From a checkpoint of a small transformer trained on Wikipedia.
Size: 10 heads of 64, 100M parameters.
Architecture: some layers without attention, LayerScale.
Training: a variant of Muon for these matrices, 969M tokens, 5004 steps.
Each number is 500 + 25 x the weight over its row's rms, rounded and kept within 0 to 999. Layers, rows and columns count from 0. Numbers have three digits each. The size before them is the row's rms in percent of the matrix's.

# k: layer 4 attention key, 640x640, rms 0.0472, rows 141-226, columns 560-599
# q: layer 4 attention query, 640x640, rms 0.0456, rows 142-227, columns 560-599
# v: layer 4 attention value, 640x640, rms 0.0558, rows 128-191, columns 560-599
# o: layer 4 attention output (transposed), 640x640, rms 0.0513, rows 128-191, columns 560-599
k141 100:489463518539492507546500492477523504537506535449489511478513516549519483470486512536507485487504514531496494489491509435
q142 106:474557478504476475494507532494495478485525489493476509508519444517457485507518487511453506504515519511480447529505530512
k142 113:462527496502468488491489533516490463507506508442501480501507467511496452503500515506477497540477480497479506500521474527
q143 105:533512550529506483468525458512559458518481532505478455472498474479467533522509540531508497499478513485541503488479457497
k143 107:498558524520506515518511530492516519565500509480469497441508504499467513509478478486498534464486526481559507482521485483
q144 098:509550455491502502472475521433542494545491486487551506501539519485490457497522526463487487477513509469496523506474478502
k144 079:483508492505472486501539507488497517519529469522534501494546469521485465559508518438506487506465438495470508496482468505
q145 089:514515511477474489481513503481492481494499495524505485513491552485534455484491507498477521513518506497508550470493508508
k145 078:501522502520472481531503519475472491479508506557505506551496461505522490512524476491472506509502459517484492517484515491
q146 091:513465527474523482502480464533530514482469504463465514451487517537519575491501475543532498492515489513489488502527502478
k146 077:485503536484522499512478508515511531510466500491506523442503531472473493479467520499454483507512523484547509482485485454
q147 102:517502477539523481527488513542502578469461487413508499484442471488485526465481499484498497558479498467518491517532488485
k147 088:509549488505526446516475519520518510510486528460504474459482535517475499447484495487471484509501461478516535501500533521
q148 095:518531509524484486492481464543498536472484420486476498465493521506500514474489493483512508507507461533481493487463528473
k148 086:489474534542481483466480510522529507498505456462509512488512525476503485473488518498473490467482447510489518467471509478
q149 101:513473512489502511487498517490518472491492432494524464536550509522475474477502517497486534483534532545454477479509475497
k149 092:498481494511457537483519496471489503518500467505485498514517460516526486521519507495546483482507540514459479491512510523
q150 097:470490510497502519498501543510503531516505448483489481494513475472554518509464468502496478480484503513504510558503540501
k150 083:479527507504472515501517513500550432499526480504501493486485505470492525505524498499496532475510516552452507527454486506
q151 106:469482434515496558496461462481474483443530467523497504507515503514508478510479509487479558528552459535499486505463489487
k151 097:484553502457492511484520538474522471501468507522508510480501530547502476538513554492500493509518521493536509460515534483
q152 103:473522520511491525480502508516443454494491514432475474482522501490516524519502489494503507512522552549510512440483515517
k152 085:492519468498498501458488492492502468485468485466489533457554535493498460487521530524476523501500530490493507528480483487
q153 103:474498501487489506516493510516537517465528455476466529508478503485491522534490500482485514533486504493527465470491489514
k153 101:512493520511538498501490521511501503477530474531467485489515489533458493481494471514490541529462509502550536458494486474
q154 099:519538504511510510467528514521525530500493472480500484537528502510501485487478523519532440488537478505473468489497524529
k154 115:516528517527482549460483452483510470545494462529483470569513510487526544491498483488480526473504495528515496530466493488
q155 104:494475474487510501491540494547541501506549541493544473509508483519488511497526463517485516521512514509518478540547531466
k155 109:474511501509502499531502524517497484526512521510479439529489479500495492505486452544505471438491478485513516508518492511
q156 104:572434511496509484503470525512529479499466494513494517468466502525488531454540525462524485466451495505518532494481532484
k156 100:492491552502521522468520537516505531411484524525494493507499509490477557514480480510512527506524491526543528470499507491
q157 104:500533447475484502528484510508510484522436463494468463517501505479520560513543536545472524530490543506487524538491480478
k157 100:467523524518510488521520491483510538523441510486472482516492514503512517491524490533520476471563505523477496467479490482
q158 105:520497509532507520536520432475512548486537514516497496480450487477524479438469483494511471483487498544454519485536510488
k158 112:478466510490519461500454446513477503509500515464502486527458522511491485508514516463423530495483499509499509522507513509
q159 109:483505494498525579473487528530545491549483485508492550497530522461451459490503538522470508529461514470481535504464466490
k159 107:508555520452521544439521505480508531467470504523504504508528517471534535491547477547515519532506552512534517494510497516
q160 110:510487523494539478530515502493432525492548476504456533503457463463488470491478427485477498501460479507461427480506509454
k160 111:496490529522511505526488507504469491485529503532481458493461533498480486496467461485488501519524474465484512487457515488
q161 102:487509479503496498473520523486465507460512483506512524480500491538516519491526474504486449461466510493537574481516470460
k161 111:505496497476496546484485514486459532484491501512511507469488467482524485517491545530500490493436470492522470485502505489
q162 105:516476481448481509470466509468514480488541552487507542519492536520493519467508467487518517490466502521492504486454522493
k162 108:541513499569479469521497487453527513498485455510473483520469463550480481510510461540484504499477474505501522458513539496
q163 097:484497498483509542470493478495496496511498515518514467506513511549493483514534508489513467528450482507500479489502510538
k163 104:474472493482521511497494530511498514487508496503505498512518464527512486519495478513510499513507507496530529491471520510
q164 107:500468484547475505500545519520487485496531506456485531474476485483526483477478512508527434495474487541521511526489466555
k164 106:494470496512511546495517488536432508471499508478529558488518490481487532476520504491483502523473477478521494527469515524
q165 101:511453470521500498541527468524511483513526530488491509491498512476529505445499502507498534545466479485488535511481519462
k165 112:527566508488470446553519480530527460494515474517481516484488493448520473481488517495542495493488486523457537482478533488
q166 105:478474557490474565548457503465505500512465462468478486513511505517501529534558457526514485485507490528498513547494469515
k166 105:471507495509492460527521502561483493499530495467534522538456512528471518475515490454472492531523491532532502474473477502
q167 100:512495472488484478451453528517515510501492476475527526476548542489484455518522520485459484501514490505503457525539498496
k167 101:508511501496518491459498483497562460507492533520477465481512484476539522485496510519517509499466505559498513540510478505
q168 106:488498496489518519463473555418470486503517483465525489539493483486517501523483569492490494521513510497489455483479518493
k168 106:500486501510503509517464467466491495547466492509568476530510560514482501469504457503510469453548556526433481474523535496
q169 098:513481506499503498498482528514509510465493512510425490499518490509538499480519508516485485422481519487470483497447520513
k169 105:495464491496513522502518522481522487483527494500462463471492489527523478486491480524480475511512486532507524465457507534
q170 104:475481525471490475476545487515469480524527490500500496542476519556539547534500486523559519484490505531434480495517555489
k170 108:506491464512509493543535504520475526489462535506478465513523562512502481533532529457504506492486481519473547480465460470
q171 107:540515520456517483474550537502494499519486502500536504520510556473518526496509486476462505486516509501465521499539510471
k171 115:504495492538483490497530485494519468469550529498512504558480524474523482531505505502535537505506479489530499473511453535
q172 105:517487516515504488506522501494467494497455512518457523515509519505507528522504531518496503471488523530524497563499493509
k172 111:520500491493520488458533489513453470512520494499538500472540498528539511494492549501490491507534532483559537490501507487
q173 105:434466591482474473491499449510500449507496481467473540537475525455478439534512528473519473509482511477550465474496490514
k173 108:506490506516463502506501505526545527540467497491511496494504479482496514484486522481504503519465503497505492495509471506
q174 103:534514482494509474512456511511535533492480490474496507495460504497514525518502521541503476510488451544498495474488510496
k174 108:490527502513499543504529495531491495529543525524480501512536474472516546488523507508503457417545529503499470513552523428
q175 103:509528492508492463486496475507536485512497492527496461518483498508486507538493490499538456563509498503543500470499493471
k175 104:502485504500534479504510496502495501482542463472517527490527515491530545493501481507462482465534531517523527511507517489
q176 099:490466520530475508503562476486472512475543487511554496467515500462462489538531496488505495489473506497481540458486534533
k176 104:451491527502508481490526477492489493543498518505513473496477489547484497557499514518480535503449543476498470456488542516
q177 099:515491529455475483526535497509480559555476511488489529509520479526509490513508475505480551487517444516532515529527497445
k177 107:503490514526486512479493499480498480507476472479485483507481522520504464513545514517458538488509491488526513508512470543
q178 105:490500525500484466480481497494546465514488527494487497496512497522454509527435515503509460427464499518541532518474521518
k178 106:512525467512481508484510506498504527516533514481470493507525484494557540497459464470501499501485527503456489477522517483
q179 103:478507554532524507507466502509512526481506480531514569536545505504510499504477429472513492555475538531506487493475504471
k179 108:502518528495509533430472535540488488484499474477478494471517503497494515465504514520499481508511526498518524462488504514
q180 104:537510523513526522497497451526530513496489542519529516467529519513483506523479498504475500553510491479495482469498495501
k180 112:499508573523512482465462507501507499457518537501553509503506485477539473519513519518489492491502510498480498517498490536
q181 109:499501489531461501494468456478564498487518466454479514496553515462496483502523538498511496538534463556503482495470519518
k181 107:486523503515474517525489512456525482501499451554520507540550491495494462490435496514498486516510496542515491500489497479
q182 103:519479508481540462548503508466470511510528516558482513525527462507543494516482510509505508484515496519475447512504495537
k182 111:523522482526493480500469493500496469516486434499516531521501485526474462479552519523507511537500486526489553493507524531
q183 104:514496482462499511497513480513534509489512501531427515496501493535508483487548457469500518479491515500515497496521521474
k183 107:481472503554502505521470461482506501491481527449497527482526476459505482513529513514474509526495508517510500477470502502
q184 106:513485506459472483516485482525534525492501510495499496521512500526487520503506516487496508510512485498499512469519551496
k184 104:506491488501526438543537490536537518498485436472516513494494510536502492474491517460498527441488485473503529511504451511
q185 105:518497514502463470530524508487449483514525487547468459520474490519493472477507499490490458545479544478439540479467558459
k185 103:500508518546473450484536530469516497491487495531462498488519510510498467480509501493457501484480517463491438524497508479
q186 105:464493526459503421509541452507474507493479534481496486510478511473512507491503516493468486472511509504499503484538493460
k186 103:518448502496479523503504547492483477526504506483508459478524495469475502516497535512477450499471502515491503499537497498
q187 105:500553482538483493540559499517485511525492483509462494492465486531493500498488495552473547528519489509492539485499522487
k187 108:505503473494485523505452461512512513520499479537497456502466469552539505528502502495513461510509462531432486486504519509
q188 110:480494467492534465507474538501519462484469498523542507511480496481489523477511523548512490515515526473499488544485529489
k188 106:494520478489513538502483541501482482530473529533534502481500483524521515474538528497465501513480491496523494508495490463
q189 102:497458503494497492497493539482507463482511481515498501509488521500554517496537475493533444481515531490532497510496468547
k189 104:490501436482515521471478492511492541510507518504507507463526462483505472481494493464484510506524515501509493483528495536
q190 110:524487533504531526523511492443519523474513501479471541507494482502500562481459493496490536503506493515482470505492494530
k190 105:480505492499494496458501507480495484520498534505462496528519501530515506541461462499528467490516496497540471506491515495
q191 103:491453483517510446496489500472500474455534512484484508468500518529501481490536505479497504462535508478493480472512532494
k191 110:493499469475476483458540449503516476506500433480516499460500508489556506478461493503525467476479494503533496506518468461
v128 096:506486481529483540492531541519499470530510528533519491498490488484482472498506501465510482505513486475534496493494527473
o128 092:461545543466519503495454468536488516505478477501481472545510516499550495516521449525544528519457526473481472524476522564
v129 102:487495525477457526473521505473539514499498515484514496494514517471523529493528493480468459540494485481513457497470503532
o129 093:505499471512514504502504470494474520507510523569499469509497493533500499534496502499483496464514500510504490492503525544
v130 100:507492499477508473514436476481504461495547471503481475539515439565482540439470493516487512467485484515492497524511503527
o130 092:454520525541548491520441512491468484500520538461528540505509442517491518518503473502510518536519512498507513495454480484
v131 098:478505510485467485477493508537468486511490541469502468519428486535521443506456458522494532521445477451491507483527532466
o131 094:510501494489538444536525428494527491502458482491496492515493494469473489499512466531501532503515490485497456455529485511
v132 093:531473507456501505510510458502482490518480515478535510537511503500552527485499515501488460500479470490493509483494521469
o132 098:488518513542515466513491506538529475525530462468512496541511435482473498504489494500515598518485452528495469471523508556
v133 101:557492470474534451512506512481478484512499473451480498432482499524506494477495482468469493505510470505499537533504482451
o133 095:533553480519515515470533462514546483523469466529533512466502459518513514535496485533505512505503491520548504471467475469
v134 094:483522529522548479443498503498511541511516511490519495470517516491474489549489482509450522523472465512500495499437525478
o134 094:535481531486493537525477525513498471457485508517513492522471525509509481503507502539506464446460495505441493476505468552
v135 102:505513564480549508527518521520529460487521513485505509526500480532506484536527501510502503537468476527517507528441527532
o135 092:519501469522504504491526443482517514465496479487511502500456485477470527500494519459465491472500512499452527487488487541
v136 096:485509483488504504522476469508514466490568497536494526514523509503497492488501512525538492524472547507472459507507505532
o136 091:487493499487473506473480519490424503497484485472475489504456482490543502508512467485480542522470516499458481483509536535
v137 102:542529467545508533536464529520407482516493467485470517475469482518491526488517509463468496487551490514512503491541467477
o137 093:547504515465473497520466509500521497488430487499525551511450480461527520490543514492527507458518517491514499471489546506
v138 095:498508510506532527492458491529533493481478471524465502499479480505528528550520469507497505540494513468493478501507451492
o138 089:548522513506462507485485509509505496529479491463535472470498505512487487530501530518543495488503493496524503482461493479
v139 099:501469480541495519492511520470508523516478474497484537491465498495492480531512515488486510518541466506507526502512488470
o139 096:456517482499491469451516459488521504491486476498469473497493511514486479465488527520512538481491533531457507483452517473
v140 099:477489492492473485497495475556475459539486535548486455468476505489481526493507493503512457491517468455483482483487494467
o140 088:510521478499513528499471468488462533529517522470532522542535532554434485530471500538484487520456533548480516480483494529
v141 098:442501517500493534521472508500508508520474507504461539558526509506484503507510487522479529491448494501505515482526491533
o141 089:530464500477543499521521519500520493479484509394480484466510535474547464486493467506494520489511520515494521528468502431
v142 105:464467491490479449503532519542484482487502468524488535501480485531529552456480528491454514462470537523511525529522539515
o142 091:529481506536515567497508531438532504502508522503539525467539497472527496530551498510532486488503496529485528545463511476
v143 098:503508523467471502474487534463505544514503513525494458527521515523484501475492519522479535504491519502503449484524499504
o143 092:454499507529517513513514457508481478499480482459572463451504468527483456480473509505516482454469502504546504520531516513
v144 097:524506505532472487496512473537495497497463507469521500502478532462498487431465498535501498492501478486517497486501513456
o144 092:481511488496533541493492553442489502556477523440525519485500515512543498487499490532502531471496483500483528491503519498
v145 096:519546513492540489478455468510534480531511474453472505523492457466453521479436489517547495546481513521503471515524523543
o145 093:490518501487461475472453519492504515490503513494469496502492502449459467501517477477506499467487487515508514542461495492
v146 100:532523481516538506479473466458466499526526460452516489505480486500516483495506521466502502533504505505538536512486541529
o146 095:480459489484524523486494513503490511486522501524482519483478498541496498525495499492550487472515502469519488521477463505
v147 100:523466456500541474452486523533519487536467508511526541506537489491513448474500465495501513505481487535496556510506468461
o147 096:529464525506496499517543501481477481449518510468517485468517554495479521512483505483503537493503480497497488493500536499
v148 103:503538561419503494458489503505513480544511469514498494550496533438485498550484467478525534529464454487554506538488525514
o148 092:477527463521487480510527505495482524488508512492493510509456495447483481508511535494513487533532489510502468509499480509
v149 100:447498521474472503491482498496544542498504522525484493486519492547458480512445504523484528495461475556488481503501483502
o149 096:516499483539474500450498499467451479491540503514486481528510480505518503478491496493474445507484482480514527487501509545
v150 102:492513532538505522517478447495496495489506508496482514460519519498482501510515500506545527483521493520512490486525494480
o150 093:476474487503487486448485525529477554516496478498508519480513458536505486494503498510484515457513474514517493499507450512
v151 100:491468457510533514498494518491485501515506461486508531519469528505500485491485506479494512539522456545487468473532519520
o151 095:495484511518497496471486513510503495483514536460476521482477471459479484500489484509496495524488471496524493525506522461
v152 092:499508519483528512501439489437507453479500523463501501528488508475525558474493501508535534445478536457446509506504506527
o152 095:519509428463484495514473494514476514472499536494521524460519494505494472492523478511505509512501500505507514493533466496
v153 086:462535460487473472510470484478535528524494505538495512464494496502546489540517475522523477502490501467491478510517502493
o153 098:456562518518510495470485514515469530476519529473514452512499525497520515509530486526514498482514457506467572521494536490
v154 099:463493505495465505535546513526539495512509505482482498519512508561529488541508525479486486509525571543491460510481510498
o154 091:480521448511493468475524516496496467511503508525532490461481501489512498485515490514492500504488483487503523493529435511
v155 101:543483551473518538500509487474518509470538531467506502491499468542519495484490525514502493491519529494521504489501518562
o155 095:505444497497495459467481503501490504521479474480485520503486503511524471520491458496501521541490455490528540520539500480
v156 101:449521495478469481498487517486477487546501498474514490541475535515512502515551502485476497529505451522483519529476486510
o156 096:559521499501485465491465518521514514491542472493543509514469482495552512404507501441488486475446469503552512460520517466
v157 097:483481480479525516504501486505554512517506507516501503479525474493493580512499495514494455484462498437476471493487477527
o157 093:525553512520519512508534509492459520470499489491485515467456536499545510499511495509494498505480548470483486533494498503
v158 094:524499497529485490490492546480485531476461583481477482525528528494526497494473554496514514510530503475481515502520498415
o158 092:502534511528517493545500487490511518509469494508486516513528511491514526485479457534480475468472506491491478499498500543
v159 101:484521515533563496488496522525476491466474500510459475495543468520457520478511486489493514448498484520542523521459489462
o159 094:507527526505506454474535489484561542526515491476469475462498502461514493464459490506467510479492457521519501474515506531
v160 099:480484488519449509494482448511537486501479452511465480489501456461515463530540439493494488519531486490495499494513511521
o160 095:490488487513530487496530500499500552543503475512521465530497516494467495523469512478541479483519528494465483537465505460
v161 091:466514524511503479542519499533444469515449505500478509475491488469472537509487494496526489462548491501512507491490439482
o161 096:546521509537504474518513490513464512480504496495488493499509492534493495529482533482466527520489482480475507502542501498
v162 102:462531528518504478503468508484474453520471489524432517478464517480510484508492501485519499510514473521518509486473522486
o162 095:510517487513504531483462499478478543464513479455521484512485452529490504483504500513497522496494501484544500508497502489
v163 094:504515492501491517528498488480523480475484548487508510516522541518454527531533517456488550515526522491486509482483489561
o163 092:495538504519486505507520552513500527508561506527497518534483461494458486503470509508487492506429564525499517536465527501
v164 099:482505474510523550561499470489517476503517534491485489526526556485472494474495529547533531504489502489525492484504490512
o164 094:500532512507504454521506529508484468508510504489500493569495510493500500485486472519506485456465503510448476475453503541
v165 101:513507505469503478480517497491506516534518491471523473522469454466496517484494486515478512443493544506508472490460493495
o165 094:503506461475503516547486480469504513503518491472471473461528526539535482481507490497559519490491471563531504507497549459
v166 098:513457531444534495548524543472541445483494473542484475470521508521500569467487485511520501519490517505521466529485463535
o166 096:481513516498512514517491506477506508489502492468508509527458515491495476517489503441522523477572505539444521502488500491
v167 098:495485523487507516489489525511506508481503494515494529453494518506481491539529504524532469491472496488515525491461549499
o167 095:495534505477517525518512466527511483525440517512491483508544486499557501513459487458474499523455482482518501514486520502
v168 095:490496492482519506542476470502496457511512465523518544529506476485473534547525458512552474541576509488456524473521536515
o168 092:497486494505542499455466541488488491465479521532505390443476466540481516492489546515511493472495492499518505474533520481
v169 106:479484517495518536515481482524481492528518488551511506552492511522498466490511489440486480527476453528462477479521538505
o169 098:484487466516474472530493496535455502489513507473475513525547509496465527510491507475506495464504495483516533531511479477
v170 094:466492488517504480495480506529519517488602496493507521499504452532509518508472507492499506512518497498471535477513481499
o170 093:567459506500566485523501470518501496477443494492478477508501493508450521483488485477480445494528492473513446477472506549
v171 099:500503519473495512497474461499531488546481456496526520471529475471498483510482530519476506509440555542532490494498496476
o171 094:502506502498538457479526517482470513459476503535480445489517484464488488498537502448486488500518515478533516528494495515
v172 094:516517495510526474478553490531526508476475509523514469464452491517512510523437518524456471476544505513470495497486485491
o172 095:511522475498506536501525499473493507480525519540469468519515518497493498538482489504516521516477470525487492525520483464
v173 094:490513517505468478486533477504448478514500488493495516518505490469491474518471499502517443481548487488505542526525487490
o173 094:513464519503502565487480568479512520479550529525483484520491558503541471499509531510489528472494541518487547528507520451
v174 099:507514493501490481542531507506445486540540489471468512544529581533516556463464516480489523455512548529489473503500437480
o174 096:516506461479450491466495481496534508483495530525486498475510489501541519480498539502531506548489512523488491495556530457
v175 097:522534484509483492488499502534527527507499503497483503482459483504501480517493511502491516483513534490487531485519446492
o175 093:537489493478528506494511513535478483522496506502501493499500512509542532522508483467480524473493416508531521487465536507
v176 091:486505465483521466478467493479495486472494485545491483454498491498521481498464495475528541520462458517504500462520499551
o176 097:507547525480539438504483488505490508532525518486513510514534468561529533537535522525506487507515481481478567477475524534
v177 100:476425521473486464475472538495491461510501481515510502516546505475491461487507469487515515510472482492481529470504497537
o177 095:467473519518489492533529448501509479530516491498530493484488494502488526489573514453534457475483474565472514541553492491
v178 094:483517473533439499514482506476448524506504452516473503528501483458493516517504490496499502523504505495504483491479500493
o178 091:499510484517484508486510475497491514510498530491502522512495536487512505467495477505511486513499531508518478510511523492
v179 097:506516518492478499494483537525495497489472518508510543512467483512483484475430487478536466504512492530486483487471497445
o179 097:506439495515517475530501530490504528510502497494491474475505503494524467471578492519528479545439511490485521497493488512
v180 094:514500496512472502452487481471491480533478503494478527513515488488517485444530495413509486495536494534476507487522482482
o180 093:512549538500494461494488505526506504505493480493501503488476513491504504522481465465554503510480487483514516469519508498
v181 102:507492518502537529493516505500491500477510511535505478497490537464489491502450505489496545506471491511489554461480519522
o181 096:502484485499488502497512488468470477486490506514465511477478535499503490532565492521483471513527469519509536486499491482
v182 091:474525504512481478476477485480509489526541545532462482478538465507518477522512448518505531527525518497542503538488557520
o182 090:462479521517497515483547502501552528504516502480507557486472523521481518468487503479522473530525517528484493440537515498
v183 104:466531508513536530542515479460535448508516540506483505504504563471467503489463484455528459529500470547472504501463532540
o183 093:542510489502483531495504466475543501528502478483513496524498509494500510465506497534494539524452506496522518480530495526
v184 099:552526504522502500506485519473475464506516514524529535532521523492493473488531499506547481473510496498511481522525563502
o184 094:472511509510516523525536439545529492486481545495498497468506520493525518528503497502517480504491514533534466540495476464
v185 097:463515463497463501541523513489529512483481542492517506525527517514545522468517473529519519514512468500461492493475497511
o185 095:512503518504501501504508526506523473498483526522464461477519490499517484520503508507414533539566501510439497522493474453
v186 098:528527537504506475508487524495534515446477471530534521428503447453505486502502448486483517507501513506467521471455518467
o186 094:494510573486525520484508496475500499464504509470530515455485520453537506518458516481481540514484496529494494527492428485
v187 095:505490497531499487480532503517510464493500540517520505473468507542459505508515497540506455521511502469465540532498496469
o187 090:491456542528510529461509484508492471495519518474497516488501496500539506487533513501489476488482522527490491498524483502
v188 091:503493494474475494465472478471463509505507488480478481489478493525559474440475519462525464495500535503495530513523482489
o188 093:489505550504493472502508485492435487513506520439522492505510469483477574468508474476477517508446516528489501525485464508
v189 099:510510480502565464513549518490479469507510481448529517506469512483512515528471533495521511490495493536533516486523466457
o189 095:539502467473475531552460512533506537505489508509506471537508491473509464491518496473545484510507485509512493479479541540
v190 099:501518528502500456491508491464491549478543502510516509516507518458523460496518502555538525493479526500525487460493513480
o190 093:470508482492521532518538491523545463540485538526480521495434486515516477559520470468515483521494465477480460502501568478
v191 094:473523515480486472466474485498491475526482512484485490530512551520490489522475511527510522499496520513481551494510516487
o191 093:503530482541470492465561474529494500484498482527473486480488439515536513510508501497483503502455470535479508490462490522
q192 105:495519532493493501531524495485510494496520514478553514530483509454514468500522525484460522480513521509523569487506545489
k192 095:542496492516522561502525518445489498499534510493550498503463558493514556546535488502457509481534463485491533491511515501
q193 106:510493516541483478544520507509539466482492493513467541495484479540488506469478463481500475485480500489462466463475518531
k193 099:438505493464478496504512523538516475478450521493488525513521527486524473474463518542497460499488491487476488487480536504
q194 101:504454508494512537476484492476508521535521522506534568508520508525484511537498489488511548469490509490546506498529478485
k194 097:493475519523558553484511474466481502495530498484517484498509513525521497489569486531551561528513502502494489525518522525
q195 098:513489449468510519465520496464469543502518563510485547507483506538538503525508524515541550535511484517530470528499457475
k195 093:518505467461482469533496525513467533489498527450496477517511516535523516462465535501517501465454548476517431485491502473
q196 095:499495498470478543483517508480527500452513507477529546481509496453532471500534501488495547475461496468512470474467518503
k196 091:526530475465531554477520487501521473505457503504538491502486495531503506461534520542530519474512459531514535458490532529
q197 095:487492490522470463537528483474508542491461485502491506494524493519529521486473506446504493554493549521511526471535497466
k197 096:470526490494462485506489511480503500487525498520467452577500456525495471468509509499483462446505477506518548517513514505
q198 093:537469504522513494498470531481503506545493461520521512530543503499488531491523494505510551514505520456501507486475475514
k198 094:502516528466463475502456492516502512517470539469524472499539486494487479449505525492521472491528523510455529489478448460
q199 090:492478509522507469513538487509506521507494515539504496502561496513519492488501484508510479499538521515515487478510481505
k199 096:508504494554477421551457534510553493513548490515489482533532470515523519512511491490469470505494528488480480486516492468
q200 089:483471501502506479466482523523541483507458496501509485451521496472498483472467522519484527480479518530502513504533498479
k200 091:494520511508490473505481500546515479508470525485499516481496461471539497470516511525496511494512460487472501506528535452
q201 095:488439501541551485530511515482519458530498500559468467507484489487521534499514555500500472467492475481518493464555553509
k201 103:504453497521543523519503480490491472484491505508488474466517478491526495515497569514485523463494492511492444473519507492
q202 099:456500519480519518500515501472474495513475473443511508462527493556491523511534513470526464524505512538516490514459503498
k202 106:484491503486538480510526516477529468495482463504506519489524472538508511513504529456563491502495512480477485525523482514
q203 102:519479526525476468499540499468485507519521489494515526476423437464514488446513485497506510471540466494465516510527513533
k203 104:525504503518518549512467516480543492487505472489526511540462490510484522491524503464469484479489462470504484476497490509
q204 097:492518477491518516527478527518488471472503483468481498554481505472494515514472531474488439500527476515490506534490493498
k204 101:524473538472532477494447509471492475477508480520486476506506534531524479509465509508512518486452543512469501482523480496
q205 108:525483510528488543448583528498501535557507516512484532478528503540516505480544464489494482529480477513545480452479493475
k205 108:508512510507462471504500496516527449517540490494459516498547476516550508498457479509482433492475488507451425481524502490
q206 100:479500533469495492495508506468435439515473503462508490520509498500486511521510534459488483486478494487530546507502540502
k206 101:471505537448512491489490475548508533503487540513470532433524489465504507503517543511486514510556522549545537484534546487
q207 103:507445513450455483475463491452491480492490478493503494510477487502472507508545525494482495484475463483498548561513506518
k207 102:502488493491532509481485485515454491501508489545513508476519496470518509532559484510490533525479466544526496513483507479
q208 109:490539482475518530505477452456500566556470465460563489449468525502495468487524467516476504505524498495503503450486506498
k208 093:487489522528521489498529515497531473475524464510536495513479497528532473506549534507491492569507488533517518500515478500
q209 102:517481505475462475517479512495511479512468520542534546518521538505493498532541526500520464492506498477490487491495530442
k209 108:515476512529533566492472494437480527497516510508540510459501487514494540509509470493495469524501505513527515479491486503
q210 099:540471538470523532467486524495526502531467499469545462516481478500524534445457467506495542499521532547485497484489465486
k210 100:461474496473464469453501537511513526467470481523502494496496450477467515500453513505458494501475508521431461539459515483
q211 099:481516448505474524450500492485510549473496522489505477456526482496531524485485493464481524495530546499489506515561521497
k211 096:432524502502506503461528530548491498482474496516486529507472516550493507489433512493481492499501467558493521523493549497
q212 093:523514523456534512490475466516544531511491527500468553495514493509530535507482471479548505485492529449498485490496476507
k212 093:476557492470487503498459558499512461485529511502502525519465490509492514519503478487526500523472528512545554494529531524
q213 097:537485508529523463530478494470510577499555445468515490445422527513494457536489527548509467493497492505486463533476502528
k213 097:489425505508475462517494483459499541501522484490484507498488516500508499500524505500536516501524526549516455530501462503
q214 089:513504510454537493525467466492458527494486502500489557481534476513485516521519520501528476508511506523530527484491501524
k214 093:455469486506486477554504518505498503521518539477511504525488494509485489555495511514488528500489534483491465484502471463
q215 089:516473487489441515500462487474462486461499496503551528533423499520502483492474481510476491498484486512505531534476484495
k215 093:503547504498501568485499489466506497519474493484509501484516510523516511489509463536529487499527510515481483517489497533
q216 093:512480502503486494530471464517569476465522467491507506468492486555506540519523493559499473504530501491478533531504532473
k216 097:522544500484524519487533492507513496456482510502533497468477531516512559504555459521484487566502471464456497534495460502
q217 096:480498505502516489530521508488486518502522470529541489519490550547562495511531466530492516519516490511483550514476500508
k217 103:515502509484503518507471476474440506498526481516465520506451488474509508458552503478516536523560522505525551471480471510
q218 096:487466464527482501488495496491502496505467508551486511549512508520541552459501528435523500501520518476477547498541508508
k218 106:506525449494492504502505486464496591512509506487545473504508455467478535537498532469523482474535507472454524525537519524
q219 101:472485498531515488472510446527484453533517506501482490529491538503473488504513484462474488453519516508505491503507499535
k219 102:495521515535506475456473486534476524467455489481501511508482472522506480534438510543494473500523515506521494496506518512
q220 096:467490461528531519480471527511506508539509516509476490535516552515510441520532505517479445494527498531532490511527537505
k220 097:526496559482540503475513513543533514489495498490477503483471486477509522476531482469531501504507490521536475543478555489
q221 094:522516493526459489512496474483498531516470495518476525528484469436529507509480510475487529484524454512525510491469499492
k221 106:502473513520477506502469497514533538485496481510504477522489493479475501491457483500489476522473506551540470521489521466
q222 093:528454497520490542510520503496486520488520476498546538509473501454535520476501547560522526502524454482491476481486471523
k222 102:525505503526517499513566502507505509554493516492518545503527511500517513519501498544486509472540508540468493502517516507
q223 102:549543495514500470506492447555523539463504502517522585498469462522509477490537517528533516511501540454546458496485477561
k223 107:487516500510511495475489480490520521480536554474539498514468515517493503510556498538511480483499469441574487495541491527
q224 094:502524501511447499518505473528532450478538490491503478476509502523489535474517453525465541491540490531535511486497476508
k224 109:503516497500521513499487474509510455517482485452498490538501494476500478510501505495498529496533484499525507460475480494
q225 099:552533482493452480549472481560532517479548510466531502528534526494491453446532445537478489500527488546536490472485455501
k225 099:501479518506495498531517466512523490472546530453501485503548528454499480485550435503505481485434521496506504444485497478
q226 094:489507480541540509510520474477500516486486520476469554544485539485472483514485521510507509503526516494496504436459515455
k226 098:475486479520534487540554510538509527451461484461512452512494502482500486513481519520539533493519523472468467497459530482
q227 099:524506495502497543479464585533528495500444486512485498493499469488486484471492474485545466518532466483513534519466495508